config.yaml
num_hidden_layers: 24
intermediate_size: 1216
norm_eps: 1e-06
bias: "none"
warmup_steps: 46
batch_tokens: 262144
dataset: "wikipedia_en"
Each number is 128 + 32 x the weight over its row's rms, rounded and kept within 0 to 255. Layers, rows and columns count from 0. The size above them is the row's rms in percent of the matrix's.

# layer 10 MLP gate, 1216x448, rms 0.199, rows 756-790, columns 384-447
size [ 98  96  99 100 102 105  99 104 102  98 100 103 102 102  94  94 100  99  98  95 105 104  97 100  97  95 102 104  96 102  99 101 100 105 101]
[[128 189 147 140 121 138 126 163 103 190 155 150 187 131  98 138 132 149 125  46 160 141 169 135 125 153 158 163 124 144 107 128  97 113 128 122 120 108 177 143  70 148 119 114 132 151 193  88 120 186  98 174 119 122  90 145 119  91 136 134 115  90 132  71]
 [140 187 125 157 136 197 138  52 146 183 153 109 124 169 120 136  87 102  97 119 103 151 169 114  93 153 143 171 185 159 137  60 133 101 157  61 126 190  86 117 151 120 117 126 100 135 136  83 103 122 116 185 127 105 186 172 108  68 119 143 175 125 144 172]
 [111 136 155 146 119 112 164  71 122 124 113 186  89 103  84 125 128 119 162 122 137 105 105 122 119 169 112 160  86 131 169 139 131  97 111 182 145  75 101  92 121  34 190 189  94 180  93 182 140  70 120  69 102 111 112 104 117 145  81 178 117 163 113 124]
 [142 158  71  98 146 147 116  63 104 114 167 198 153 125 161 156  86 192 142 136  92 123 161 139 118 133 166 167 145 143 184 195 186  64  79 136 135 170  63 170 177  78  64 115 104  75 148 178 130 137  91 139 122 103  80 124 120 145 148 149 154  89 117 132]
 [162 117 142 105 207 129  95  99 106 143 180 109 122 141  92 123 163 110 130 179 113 125 129 139 107 103 176 138 119 122  37  96 179  67  68 100  82 151 133 197  31  68 159 111 131 136  94 156 144 141 130  91 150  65 144  86 110 129 150 122 134 172 181 183]
 [163 140 123 120 117 112 136 140 130 154  98 129  94 173 169 139 161 130 106  76 156 145 168  57 142  83  75 122 127 125 122 150  92 104 148 173 146 227 129  99  44 124 137 160 146 118 134 150 175 200 132  73 127 102  92 160 155 131 153 127 195 138  83 126]
 [192 142 137 201 125 101  85 162 117 141 110  91 152 124 155  99  82  94 114 114 196 141  98 102  87 143  78 150 142 170 157 120 143 111 148  94  64 182 122 159  90  89  69 120  79 183 148 132 128 120 138 151 144  93 114 135 106 146 152 133 131 132 185 183]
 [ 66 107 159 133  98 125 145  76 123  90 184 132 171 133  95 129  88 118  77 155 131 111 162 101 118 120 137  89 170 162 116 106  97 106 151 127 132 143 138 118 136 104 117 134 150  63 133  68 120 132 161 106  89 148 129 150  69  96 116 129 129 166 134 154]
 [143 134 113 171 109  95  91 156 160  70 168 149 160 107 141 115  99 150 165 116 106 105  57 151 150 114 127 146 146 153 142 146  91 144  77 137 105 109 131 173 127 128 125 141 175  80 104  82 144 186 154 122 109 164  87  69 120 181 115 138 118 135  81 114]
 [111 105 132 111 173 134 118 107 142 133 172 159 101 106 126  61  88 101  53  65 174 222 139 103 109 114 108 182 151 144 133 139 173 100  81  88 182 156 106 111 134 145 110 123 167 152 138 138 116 214 116 147 136 142  79 135 134 182 140  92 160 124  83 163]
 [117 102 106  88 112 113 116  82 123 145 175 146 157 163 150 126 144 179 109 116 166 139  84 111 153 107 105  81  79 134 121  94  94  97  75 131 103 147  66 166 133 100 140 141 206 147 149 169 150 147  96 106  72 120 100 129 163 116 184 106  71 108 142 118]
 [116  84 129  97  75 195  86 130 140 152 175 156 136 119  92 185 123 110 150 114  95 124  95 119 138  72 118 170 137  93 134 144 137  52  96  98 164 170 167 145  94  86 147 101 130 112 123  94 131 192 100  87 187 133 114 141 121 157 138 112 118  92  41 118]
 [134 128 150 159 111  89  98  82 115 152  72 198 117 123 129 154 102 101 132 109 114 128 136 191 138 143 142 153  90 149  62 101 132 180 180 127 120 107 102  61  95 188 162  98  91  83 192  89 162 140  96 134 178 142  81 108  94 103 132 152 110 144 122 110]
 [165 100 106 149 116  75  82 131 160 166 175 139 100 116 103 144 144 180  77 131 200 114 166  98  86 146 165 149 167  93  95 150 116  44 133 114 157 109 106 128 109 125  99 140 160 115 197 104 160 141  67 145 106 150  69 114 132  92  71  89 147 108 105 134]
 [114  89 165  79 126 125  83 155 199 112 133 187 152 106 168 139 122 118 117  93 126 161  94 123 186 153 137 149 157 118 166  87 152  95 132  79 201 108 140 180  98 110  73 117 164 113 106 156 126 101 114 188 152 100  95  79 151 100 150  93 148 174 124  92]
 [188 144 147 180 170 116 155 158 156 141  87 174 120  80 154 182  67 109  97 118 111 161 101 121 110 114 130 118 171 148 136 125 116 120 105 155 167 140  86  88 119 101 156  98 126 157 134 103 103 146  76 121 113 134 108 108 117 100 134 191  63 103  95 165]
 [167  56 126 196 179  97 159 130 122 108 126 173 131 135 100 121  95  62 115 110 150 146 147 105 171 169 123 103 150  76 141 190 167 154 115 133 138 158 105 131 180 142 129  71 185 151 150 129 139  62 138 165  92  90 112 128 147 118 153 105 110 145 148 141]
 [147  99 112 129 122 105 159 189 183 139 137 127 118 136 160 101 105  87 203 142 117 173 109 148 137 103 108  54 207  92  96 148 117 139  75 133 206  86 169 134  95 134 149 104 163 166  89 124 128 136 117 102 202 114  82 120 108 111 113 152 132 152 156 158]
 [111 104 186 128 141 107 159  93 169 133  79  74 120 135  97 137 171 193 150 142 102  97  93 168 125 145  95 146 109 116 148 114  77 129 104 103 111 155 155  93 189 162  91 188  92 142 112  90 212 109  95 136 131  71  86 148 124 136 115  96 157  94 128 115]
 [151 163 144 161 198 132 128 109  60 126  87 111 118  66 147  91 129 146 131 167 112  82 129 143 140 151 156 126 106 134 177  92 159 108 109 130 128 145  82 134 101 130 122 135 103 142 191 110  96 143 109 104  99 182  98  95 142 156 139  78 128 108  95 130]
 [180 116  86  78 135 132 158 125 144 119  87 172 164 115 182 125 174  95 108  78 134  88 136 144  94 116 184 131 131 118 116  98  76 125 161 136 169 118 182 131 127 123 118  80 129 156  59  69 155 127  90 207 138 138 131 165 114  73 146 117 135 118 150 145]
 [ 47 104 151 119  61  62 142 103 160  82  90 139 117 131 149 207  80 107 141 104 113 145 135 172 107 127 134 137 100 102 129 106 204 132 126 138 175 165 193 140 115  85 105 158 163  84 166 160 162  90 142 153 153 105 109  79  92 117 109 172 151  90 106 126]
 [ 90 126 143 181 103 170 132 146 102 100  78 170 160 128  70 160 130 109 149 162  84 104 106 166 147 156 134 148  87 158 144  86 162 116 176 132 180 150 132 147  84 103 105 138  64 158 176 137 130  81 121 194 148 137 126 159 122  74 128 133 160 134 140  95]
 [165 123 167 225 128 116 106 188 107 141 127 117 115  83 150  76 179 101 162  93 158 167 127 188 146 150  76 131 160 117  81 120 129  77 121 174 136 144 138 168 158 130 129 174  87 151 121  96  75 171 152 116 133 112 163 115 104 133 105 103  78 166 119 159]
 [127 151  77  52 107 143 138 104 144 130 164 112 106 129  97  41 180 158 115  66 111 135 206 122 109 199 101 147 159 107  72 115 142  98 184 194 171 149  94  54 110  95 141 115 127  73 162 114 151 109 122 144  74 121  86  97 124  88 170 172 138 185 107 110]
 [ 96 160 115  91  89 145 133 158 149 138 137 131 120 145 131 147 165 164 132 204 138 129 112 114 130  56 131  97 192 157 104 100 128 110 139 142 102 170 125 128 149 150  93  88  65 134 106 129  75 168 200 100 154 138 209 121 170 143 114 115 131 131 146 107]
 [128 175 122 125  72  74 139 116 101  89  90 125 137 109 121 171 138 153 159 136 142 114 104  95 156 104 108 133 193 110 138 128  89 126  87  89 164 122 156 132 152 139  88 146  68 162 145 124 106 165  83  77 130 120  98 126 150 193 138 111 147 153  90 114]
 [179 109 149 115  72 112  95 141 132 148 140 188 146 112 148 111  99 142 107  89 188 136  95 129 174 138 100  72 140 151  99  60  91 163  94 134 155 119 162 121  87 155 167 150 106  90 132  99 171 102 102  67 167  88 161 131 148 143 156 171 120 118 165 168]
 [150  90 125  87 108 137 125 128 158 115 137 149  82 155 104 115 136  95 165 144 117 137 112  64 141  94 164 113  79 111 157 157 147 189 177 168  99  83 155 101  68  70 114 150 119 144 115 132 128  74 133 106  87 156 169 107 162 156  97  47 135 166 111 144]
 [162  90 116 126 127 157 129  92 133 142 135 146 163  90 117  81 123 130 203  92 108 107 152 127 151 106 128 172 149 186 151 147 155  77 141 102 151  83 159 116  81 152 121 111 118 117 123  96 128 103 120 126 144 129  94 181 101  66 132 108 103 170 104 117]
 [139 105 126 154 139 135 133 134 132 180 156 107 125 163 158 166 119 140 129 156 115  76 116 148  93 135 121 107 144 185  74 110 116 139 145 180  96 117 200  64 151 120 101  35  93 159 109  74 124 102  90 124 231  89 162 118 116  65  69 101 122 165 147 129]
 [ 63 129 166 112 134 133 141 156 129 132 145 121 111 100 126 126 126 109 155 126  92 115 166 194 169 127  97 161 137 120 161 134 146 128 156 125 140 145  85 129 188 124  67 182  99 187 138  91 156 147 140  65 137  74 114 123 138  94 203 140 128 139 157 115]
 [150 166 167 137 152 102 111 180  73 151 164  96  93 131  84 102 107 131 118 141 119 111 157 136 187  88 155 100 106 163 138 188 131 133 162 154 131 127 114  66  96  87  81 158 119 160 148 162  96 110 159 134 132 156 181 151 145 105 121 115 133 190 108 187]
 [119 135 119  74 204 162 139 140 127 126 140  77 109 136 104  73  94 143 159  80 145 120 110  92 193 142 148 131 154 135 159 103 104 174 140 127 101 107 100 120 149 169 188 138 129 179 112 163 120 125 116 160 141 112  98 142 136 107 145 144 125 145 156  93]
 [166 138 116  77 164  96  80  52 133 105 148 145  91 121 138 185  86 134 129 175 198 120 132 117 128 122 102 122  79 126 143 118 128  95  61 115 146 133 119 126 116 138 101 141  96 124 163 135 180  81  50 158 126 129 131 156 139 104 164 120 116  72  74 113]]
# layer 10 MLP up, 1216x448, rms 0.204, rows 756-790, columns 384-447
size [102  94 101 106 100 108  98 105  99  98 102 101  99 101  94  95  99  99  97  97 101 102 101  99 101  94 102 102 103  99  98 104 106 109 102]
[[ 76 187 163  75 104 113  89 169  91 189 178 104 157 120 146 117 132 136 126  72 140 135 140 155 140 135 118 168 139 120  90  99 151 100 134 194 119 133 170 126 135 100 106 112 138 202 194  93 107 132  97 168 169 108 102 165 116 157 130 115 140 112 119 155]
 [146 108 143 152 141 164 157 127  96 154  76 109 186  93 206 104 135  54 114 112 108  88 158 100 140 157 150 115  91 160  95 172 105 121  79 174  85  69 144 118  92 132 125 126 169 157 134 110 174  62 135 111  99 114  66  48 184 133 101 119 153 157 121  95]
 [133 108 160  61 147 170 137 154 149 197 137 146 115 131  85 182 156 165 133  89 113 119 179 201 171 148 129 147  84 137 152 141  84 153 159  81 151 106 111 133 131 115 151 115  86 125 127 196 137 170 228 139 133  91 142 125 166 149 139 105 132 151 127 113]
 [148 114  50 100 105 181 109 119  44 110 162 144 162 145 117 118 160 126 126  47 133 147  69 188 107 118 122 116 158 175 130 153 170 127 111 129 107 153 162 190 156  98 103 151 137 117 148 150 155 100 101 118 120 177  93 154 148 150  44 178  89 139 101  84]
 [165 110 131 146 169 101 167 115 101 136 179 143 132 128 135 175 124 101  88 105 116 152 133 152 145 142  98 162 113  74 174 161 215  95  92 115 151 155 124 159 113 132 110 122  96  92  96 139 150 100  71 113 136 130  94 127  72 113 132 147 132 101 137  96]
 [102  44 152 111 168 121 105  96 173  97 111 121 101  82 138 106 159 132 111 149  94 134 106 153  98 121 162 137  94 149 104 100 104 119 106 112  96  28  53 201 201 151  80 112 166 153 113 116 134  84  91 160 196 164  71  99 108  51  84 127  93 143 121  98]
 [ 87 117  81  59 122 116 136 126 117 125 123 100 138 169 155  85 192 103 153  91  88 100  78 144 131 167 115 106 109 118 145 130 107 123 103 102 159 114 168 141 155 127 185 176 102  62 124 101  47 146 139 180 158 133 189 163  52 100 151 179 145  86  97 137]
 [119 111 135 141 118 120 110  67 121 119 130 110 168 108 149 204  68 134  91 146 150 120 100 121 131 170 100 153 110 151 156  98  99 155 152 125 132 138 149 110 140 155 182 135 131  58 136  79 126 179 138 183 155 140 122 142  88 112 103 155 142  90 133 163]
 [160 107  57 129 158 139 116 173 118 110 122 154 107 104  88 125 110  93  85 154 148 188 129 149 107 139 112  93 145 122 158 166 105 118  62 136 169 173 138 115 112 149  92 106 146 140 168 161 128  94  78 177 110 118 109 110 133 101  75  87 116 138 139 134]
 [172 131 160  90  66 218 156 168 153  96  80 107 115  87 169 154  73 154 168 146 103 133 178 101  86 145 160 125 157 106 119 140 131 103 110  99 101 168 168 104  93 108  88 107 146 125 139 147 123 154 121 143 109 149 129 123 135  84 133 106 103 150 155 101]
 [139  90 152 114 106 141  94 133 185 111 119 112 182 109 175 120  83 135  98 117 119 112 180  91 168  73 128 166 202 117  64 140 131 167  56 181 103 105 103 153 144 197  82 126  80  51 107 154 129 139  78  39 168 130 110 141 113 164 138 101 200 107 132 133]
 [150 106 131  96  82  93 123 140 112 181 130  81 102 127  70 174 126 125 109 149  64 132 153 162 126 141 132 126 115  95 167 131 108  88 178 120 124  99  84  87 160 109 128 113 154 100 139 132  99 133  66 141 132 140 140 114  94 167 100 106 132  63  25 115]
 [161 176 118 165 123  88 205 110 142 113  92 134 149 115  97 125 122 154 126 165 106 152  89  63 131  99 153 130 124  97 142  72 149 157  94 131 170 104 110 145 167 154  97 133 144 132 167 156 121 180 166 193  87 141  97 184  78  58 103 114 140 138 160 152]
 [191 102 169 165 149  90  79  72 137 121 136  88  94  63  71 141 171 151 116 111 182 129 131  83 129 186 162 123 139 119 117 135 114 113 124  86 133 104 133 117 165 123 100 119 167 147 109 126 125 147 103 213 117 182 120 151 134  96  84  69 107  97 113 133]
 [125 139 153 113  74 153 117  98 120 136 150 190 113 112 111 102  91 123 148  73 160  82 138 110 108 164  88 147 141 164 120 179 141 129  76 105  94 136 100  95 133 122  62  57 135  49 152 134 120 135  88 132 106  91  72 128 105 111 153 109 122 138  87 131]
 [ 91  96 116 223 120  93 120 125 118 140 122 132 150 103 129 179 100  77 117 122 146 130  94 159 132 134 148 219 120 131 126 150 109 164 129 118 113 173 177 138 104 110 182 121 137 149 109 140 120 141 160 169  89 135 116  97  69 117 132 151 161 121 128 112]
 [148  85 151 104 119 103 170 106 118 121 189 146 112  80  89 167 128 137 145  88 101 148 159 121 119 100  64  90 135 159  97 142 133 159 125 100 111 136 104 170  94  63 151 156 184 110 102 144 123 155 158 135 142  61  72 118 121 133  77 107 129 155 121  88]
 [112 169 127 131  90 101 142 167  70 114 117 126  99 118 167 136 136  63 173 127  73 146  86 175 200  37 159 130 172 129  76 144  38 146 117 180 119 112 113 111 142 138 138 119 176 115 139  94 125  88 168 114  81 123 143 119 101 108 111 145 133 138 145  63]
 [141  82 155 113 144  91 120 132 115 151 110  69 113 103 190 137 104 223 127 128 110 155 137  98 109 126 123 113 152  99 235  63  94  82 154 120 130 137 148 119 138  99  72 220  78 139 171  66 170 122 143 146  85  74 136 125 133 145 147  80 144  97 153 159]
 [134 178 139 129 153 143 141 107 109 101  87 131  96 102 130  64 141 142  76 140 171 124 122 155 176 103 169 130 139  85 170 128 116 107 127 125 137 164 119 169  86 119 120 153 122 125  73 119 135 159 147 128 131 166 179 130 151 149 151  81 120 111 131 154]
 [ 47  80  94 156  81 120  52 127  92 156 114 114 102 167 122 141 102  81 105 141 137 106 113 124 172 167 100 143 113 163 174  59 116 131 119 154 118 157 106 134 100 168 105 163 102 132 149 152 152 112 156 130 157 142 132 136 107  61 191 153 118 182 175 139]
 [ 98 136 134 144 144 128 126 155 140 146 168 109  87 137  98 139 154 162 133 143 164 141 129  74 126 140 121 130 104 151 147 135 132  90 134  69 106 111 120 108 112 191 128 161  97  81 124  76 182  90 142 143 188 170 160 141 164 112 125  96  94 130  95 189]
 [132 139 150 121 143 218 134 128  77 117 108 113 120 143 120 137  87 125 174 125  84 117 149 143 142 128 108 135 188 192 157  71 105 139 126 112  94 161 106 173 102 114  94 154  76 177 163 122 165 123 134 132 137 126 151 110  88 119 165 104 119 131 172 137]
 [117 129  90 123  91 133 102 139 150  80 160 104 124 182 115  91 187 130 179 136 187 128 113 165  99  84 103 107 172  99 147 157 158 136 152 138 132 153 100 118 121 125 100 150 119 137 141 161 107 145  99 176 108  64 139 138 114 134 150 160  78 130 166 144]
 [139  95 185 147 141 150 167 121 108 131 106 134 143 174 150 143 130  89 105 130  67 133  66 107 141 109 113 105  98 127 121 137 113 173 104  70  89  96 135 187 169 135 122 150 145 189  77 123 122 125 113 149 187 145 162 150 161 138 106  72 127  80 144 119]
 [164 122 159 145 190 174  51 104 162  83 141 157 133 111 106 157 102  80 122 116 122 134 156 141 121 188 108 172 155 146  97 162  83 135 106 133 172 172 157 120 148 113 128 137 147  62 116 108 128 144 129 164 159  97  75  94 119 108 114 143 168 113 174 152]
 [188 168 138 174  53 186 113 115  97 124 141 121 121 164 154 130 185 193 117  97 153 232 118 132 134 122  63 126 173  94 106 103 125 145 170 116 117 117 193  78 117 112 125 141  97 119 105 136  84 136 145 105 118  76 122 104 136 154 113  64 159 100 138 146]
 [172  89 138 103  94 114 165 183 169 171 150 134 169 194  51 136 147 134 106 129 111 166 200  93 141 114  70 143 155 141 140 147 122  92  95 113 146 208 139 138 108 122 172 120 107 164 103 134 182 115 101 152 143 159 220 138 117 103 130 145  70 133 118 118]
 [ 92 124 191 118  79 118 123 141 106 121 118 167 131  99  97 104 162 130 105 156  86 107 136 171 179 130 110 149  96  99 175  98  90  89 132 111  92 143 152 101 139  76  98 120  92 161 113 113  94 122 145 125  94  82  93 154 156 129 143 132 150 150 120 158]
 [130  81  95 114 149  89 118 143 175 116 152 107 116  93  74 103 133 129 137 186 140 134  93 135  88  98 129 178 152 160 169 139 134 126 111 119  87 112 183  64 140 187 185 141 137 128 166 156 130 168  63  98 110 193  73 112 152  90 103 149  49 155 121  86]
 [159 137 151 151 112 108  89 113 139 148  91  90 127 133 104 150 154 177 149 145 177 162 106 120 138 154 111 104 145  94  90 138 151 161 165 135 164 171 121 133 165 116 137 111 130 107 120  87  40  95 138 182 115 144 146 146 156 136 145 115 170 154  89 155]
 [166 124 156 138  70  31 101 135 135 108 112 122  73 175  72 143 103 123  97 136 145 119 109  74  80 165 113 119 122 144 144 144 104 113 143 141 103 123 184 150  74  95 165  73  73 118 154 147 102 154  98 160 102 125 174  91 112 151 132 113  83 106 129 195]
 [ 82 111 151 164  81 186 112  74  71 171 115 125 133 140 165 181 115 127 126 131 110 120 140 122 117 137  85 114 131 155 132  93 193 160  88  92 101  79 176 116 106 127 102 117 118  75 105 129 131 127 141 215 118 139 116 110 166 138  98 155 111 150 104 181]
 [ 66 123 114  85 148 113 154 132 113 163 142  53  92 121  89 128 119 130 159  98 158 158 120 120 174 164 198 126 187 126 130 128 118 113 172 132 124 185 157 172 152 108 120  99 114 122 145 159 129  94 154 104 125 192  79  89 143 134 153 103 133  95 107 102]
 [106 116  83 108 109 144  84 123 108 154  43  95 128 153 181 114 161 152 128 161 149 146 104 157 158 160 121 138  84  78  84 178 127 133 128 121 126 107 133  60 162 102  87 178 107 147 106  97 127 155 119 154 118 132  99 147 130 100  94  89 158 139 148  89]]
# layer 10 MLP down (transposed), 1216x448, rms 0.19, rows 756-790, columns 384-447
size [103  97 104 104  99 101  99 104  98 100 101 104 101 104  97  96 101 101 100  95 103 100  99 102 102  96  99 103  99  97  98 105 102 109  99]
[[ 75 127 122 129  95 111 166 167  84 131 137 116 112  59  90 180 132 150  80 135 163 226 122 127 154  98  92 146 226 149 118 102 154 102 131 107 111  94 185 164  74 118  68  97 108 142 132 136 162 182  95 119 139  83 164 163  56 129 142 180 112 129 122 153]
 [106 152 130 136 150 151 113 197 120 129  93 111 131 124 124 141  94 148  76 185 138  71 101 140  80 146 113  96 172 114 166 161  44 120  71 163 132 148 117 110  95 131  80 156 132  96  82  70 160 196 121 145 104 131 175 158 175 119  92 128 146 124 120 110]
 [114 162 196 160 102 140 178  91 159 142 119 160 139 130 148 149 143 151 133 114  95 135 153 157 136 137 158 121 159 182 142 154  87 149 155 130 115 129 129 157 124  78 127 158 108 133 134 120 173  88 133 145  98 126 163  93 114 152 130 179 135 123 119 129]
 [131  96 111 176 147  90  98 125 113 155 129 102 157 141 158 207 153 174 143 129  96 135 166 134 164 142 126 107 119 123 120 162 126 101  74 143 111 155  94 147 122 140 149 170  70 160 125 146 157 137 147 165 125 169 116 154 113 155 148  58  76 166 114 124]
 [167 119 183 143 135 114  90 113 122 201  69 172 141  81 154 131 135 148 139 174 164 102 136 125 134  88 102 136 156  82 105 231 114 112 129 117 121 193 163  94 166 121 130 167 125 149  59 183 178  83  55 141 188 101 156 150 127 101 109 169  83 182  74 116]
 [164  80 207 116 125 132 124  71 161  70 101 155 139 133 130 125 146  66 101 118  76 124 123 126 121 120 107 139 127 141 124 109 159 134  79 122 135  95 123 133 113 125 145 133 121 129  82 120  61 129 131 115 120 111  64 130  56 153 131  97 145 131 119 108]
 [120 128 123 142 167 156 117 155  98 146  94 141  39 145 106 136 115  98 143 176  70 168 140 129 152 191 145 111  71  89 207 126 163 136 112  78 197 130 112 170 130 187 186 143 109 167 197  77 115 157 113 115 109  60 170 138  97 122 103 168 144 154 167 136]
 [ 90 116 130 111 181 144 105  93  75 105 171 112  86 148 136 143 128 101 132 151 149 171 140 116 106 146 125 146 131 196 136 114  94  85  84  91 123  76 154 178 126 101  94 107 103  49 111 190 136  92  52 112 125 136 117 126 115  80 110 132 162 162 147 141]
 [145  87 111 174  85 147 124 102 151 129 141 152  87 122  83  80 117 163 129 122 122 120 105 142  95  96  67 100 175  97 140 127 118 159 137 187 197  82 106 137 154 148  96 120 155 198 161  83  54 136 114 123 161 107  64 145 130 155 189 143 158  81 130 120]
 [176 137 119 176 114 185 163 145 150 132 112 142 135 140 172 173 117 124 162 173 134 155 159  81 115 172 110 122 120 137 152 126 119 137 146  97  92 125  65 167 193 137 163 125 164 139 127  76 150 144 170 132  80 156 145  78 141 162 158 175 135 205 129 106]
 [186 108 113 157 136 178  71 107 105 110  98  81  86  67 139 154 127 121 122 173 153 178 112  81 159 129 166 148 133 132  82 108 135 150 120 115 173 126 178  94 133 124 184 105 114  72  98 153 155  57 141  74 132 172 192 145 106 105 158  51  71 117 141 111]
 [ 70 130 147 183 101 108 118 128 112 165 158 111 151 122 115 121 121 144 153 101 115  89 159 154 125 100 177  72 185 101  69 128 122 113 113 141 108 123  57  81 185  90 125 121  72 152 123  95 202 164 146 131 110 136 104 116 145 135 113  52 114 141 161 133]
 [134 123  60  96 110 113 112  83 142 179 118 104 131 183 141 105 154 127 149 110 139  40  90 212  94  99 104  97 157 143  93 109 139 155 141 147 179  86 130 132 116 156  49 113  86 158 127  95 155 155 115 126 147 165  69 163  81  71 151 116 183 149 141 136]
 [136 162 128 128 137 160 152 133 146 104 130 112 138 107 173 148 119 113 132 123 104 139 121 144  78  62 219 146 209 123  99 115 153 101 129 103 118 143 125 128 159 108 137  82 147 155 118 151 123 121 147 153 108 134 124 131 145 160 162 108  94  83 144 122]
 [139 182 149 108 107  79 154 138 112 130 161 118 109 108 157 169 164  87 124 117  88 145 108 131  93  83 168 112 180 158  83 157 135 139 213 123 122 145  88 166  95 139 129 120 173 130  66 121  90 169  96  48  97 116 151 136  65  79  85 148 108 116 114 126]
 [175 156 129 151 146 103 102 122 139  92 211 122 183 122 111  87 115 139  70 153 123 123 172 118 145 126 101 166 123 129  74 157 154 158 119 133 135 191 111 133 144 152 141 144 139  85  95  70 128 127 128 150  82 110 115 122 135 139 171 105 108 152 100 118]
 [ 76 179 200  90 142  88  75 113 106 143 112 111 153 106  98 138 113 116 123 177 147 117  98 139 100 100  87 175 116 127 111 107 149 157 145 151 156 109 138 105 142 121 181  82 158  93 107  98 186 115 142 149  90 109 166 137 143 113 109 167 141 135  74 107]
 [137 120 119 125 126 150  90 121 141 185 141 159 141 106 130 180 141 114 164 103 164 128 135 129 116 168  85 136 119 166 221 130 162 127 195 116 197 106 135 108 115  80 133 137  94  94  99 168 115 170  97 114 102 191 136 124 156 134 185  88  49 102 166 138]
 [ 38 116  71 158  81 147 174 126 105 164  76 147  81 160  84 141  61 188  90 168 140 157 120  69 133 133 127 136 162  77 122 105 152 158 147 100 118 115 142 126 128  97 170 155 146 142 146  86 132 117  95 104 129 118  89 125 125 140 170  79 152 153 135  59]
 [111  73 131  97 120 118 180 156 174  95 147 111 133  94 138  69 165 121 134 138 100 108 114 133 150 143 125 161 103 101 112 131  91  89 167 153 149 141 155 116 113 152 159 138 143 124 108 154 115 105 103 100  83 135 139  63 163 111  73 120  63 134 129 114]
 [149 105  96 131 173 198  72  85 147 126 124 122  87 178 104 113 128 152 125 147 142  88 120 157 127 155  53 186 142 134 131 138  66  96 161 155 164 134 156 150  84 159  72 121 140 150 102  80 163 135 161  99 130 140 143 174 181  43 126 155 180 112 106 133]
 [138 138  93 155 142  86 121  96 139 107 124 114  90 170 124 160 158 137 110 116 162 126  99 129 108 155 193  84 182 132 125 106 103 166 109 121 116 157 112 118 108 137 108  77 137 178 135 116 143 145 104 114 147 213 129 114 132 153 139 146 196 145 159  90]
 [147 123 169 138  97 119 115 132 122  64  85 140 135  94 115 144 154  91 144 148 104 113 148 136  99 181 102 137  70  80 151 126 168 169 199 116 135 153 154 142 110 190 117 164 192  81  36 148  75 142 109 134  99  91 104 131 183 149 124 174 137 173  97 211]
 [123 132 127 147  74 135 137 103 159 152 180 140 182 138  73  95 156 156 104 133 140 126 110 133 107  62 132  83 127  87 133 105  76  79 134 121 146 150  75 153 168  41 166  32 153  88 127 106  72 167 146 142  88 112 152 136 147 165 131 153  82 141 124 101]
 [124 102 129 175 157 106 104 134 187  37 120  87  97 134 164 166 103 114 106 109 155 145 131 128 153 114 140 123 125 149  99 135 143 177 131 122 109  82 165 137 153 112 107 113 142 205 146 102 155 165 154 166 125 103 143 115 126 115  98 101  88 154 128 126]
 [116  97 113 159 127 122 150 196 122 114 112 160 113 136 219 134 145 100 125 169  97 171  80 127 104  88  91 136 124 113 131 115 108 154  53 123  80 116 136 132 102  82  73 100 121 111 141 157 136 172 174  98 167 124 189 104 151 180 139 168 145 133 128 172]
 [119 111 117  50 110  99 151 103 114 166 106  53 113 103 117 153 129  85 171 145 135 108 103  87 146 139 138  54 146 104 156 154 159  86  70 100 143 176 120 181 108 179 117  86  76 105 194 106 146 157 180 167 105 104 116  95 195 107  59  86 156 161 169 129]
 [147 124 119 179 166 109 157 131 125 128 118 106  77 101 114 112 163 127 125 129 104 163 149 154 150 104 166 156 100 117  94 192 127 165 216 171 133 128  94 170 137 137 148 134 110 128 112 148 139  63 147 128 110 143 151 149 136 112  95 165 101 154 109 153]
 [103 130 140 125 125 129 112 180  99 114 150 142 136 154 119 121 177 128 187 132 173 154 172 134  51 172 120  95 115 126 134 138  43 123 134 143 132 111 160 133 136  55 108 190 195 142 145 118 164  94 148  85 155 215  80 174 130  85 132 115  58 152  75 148]
 [103 118 122  51 133  59 142 108 173 128  81 108 181 178 101 134  81 114 106 159  82 106 115 103 148 125 179 162 127 144 193 132 185 171 170 142  76 105 206 129  74  85 157 160 131 130 150 124 127 115  38 140 139  93 178 177 161 132  67 147 144 123 143 120]
 [118 138 127  76 113 116  93  55 150 165 102  98 128 154  94 133 125  56 116 156 158 162 104  93 138 134 184 149 144 100 175 124 130 120 162 167  84 127 157  91 121 159 105 132 114 146 145  62 102  70  93 188 137 190  62 187 132 106 192 122 139 122 104 160]
 [ 88 121 151 158 111  92 131 138 120 135 167 114 122  95 142 119 148 167  92  90 116 116  70 154 164 173 133  94 130 127 134 135 100 126  98  90 126  90 124  89 120 115 137  75 152  94 126 167 121  73 148 195 107 139 146  82 124  97 220 163 149  98 168 126]
 [201 137 139 165 182 136 125 115 100  39 162 122 133 128 104 116 131 113 123 142 121  83  82  73 125  82 106 132 104  56 138 109 115 154  83 174 127 165 116 119 120  58 135 146 152 154 159  92 167 131 105 161  82 120 121 133  96 195 116 116 126 146 156 161]
 [133 103 117 104 202 128  90 123 137 101  74 131 143 109 133 107 118 171 114 104 118 144  95 196  63 124 137 152 107 110 162  76  78 125 133 173 176 215 166 158  33 117  92 124 129 117 129 105 101 120  74  57 194 136 135 114 136  94 152 135 121  66 154 182]
 [176 101 121 147 152 113 138 164 147 143 113 139 111 154 169 105  97 156 155  86 124 142  91 101 119 165 112 102 133 103  99 158 104  92 106 139 134 176  95 135 151 114 109 160 103  96 158 157 131 148  87 116 124 118 131 112 155 122 182 124 157 104 179 109]]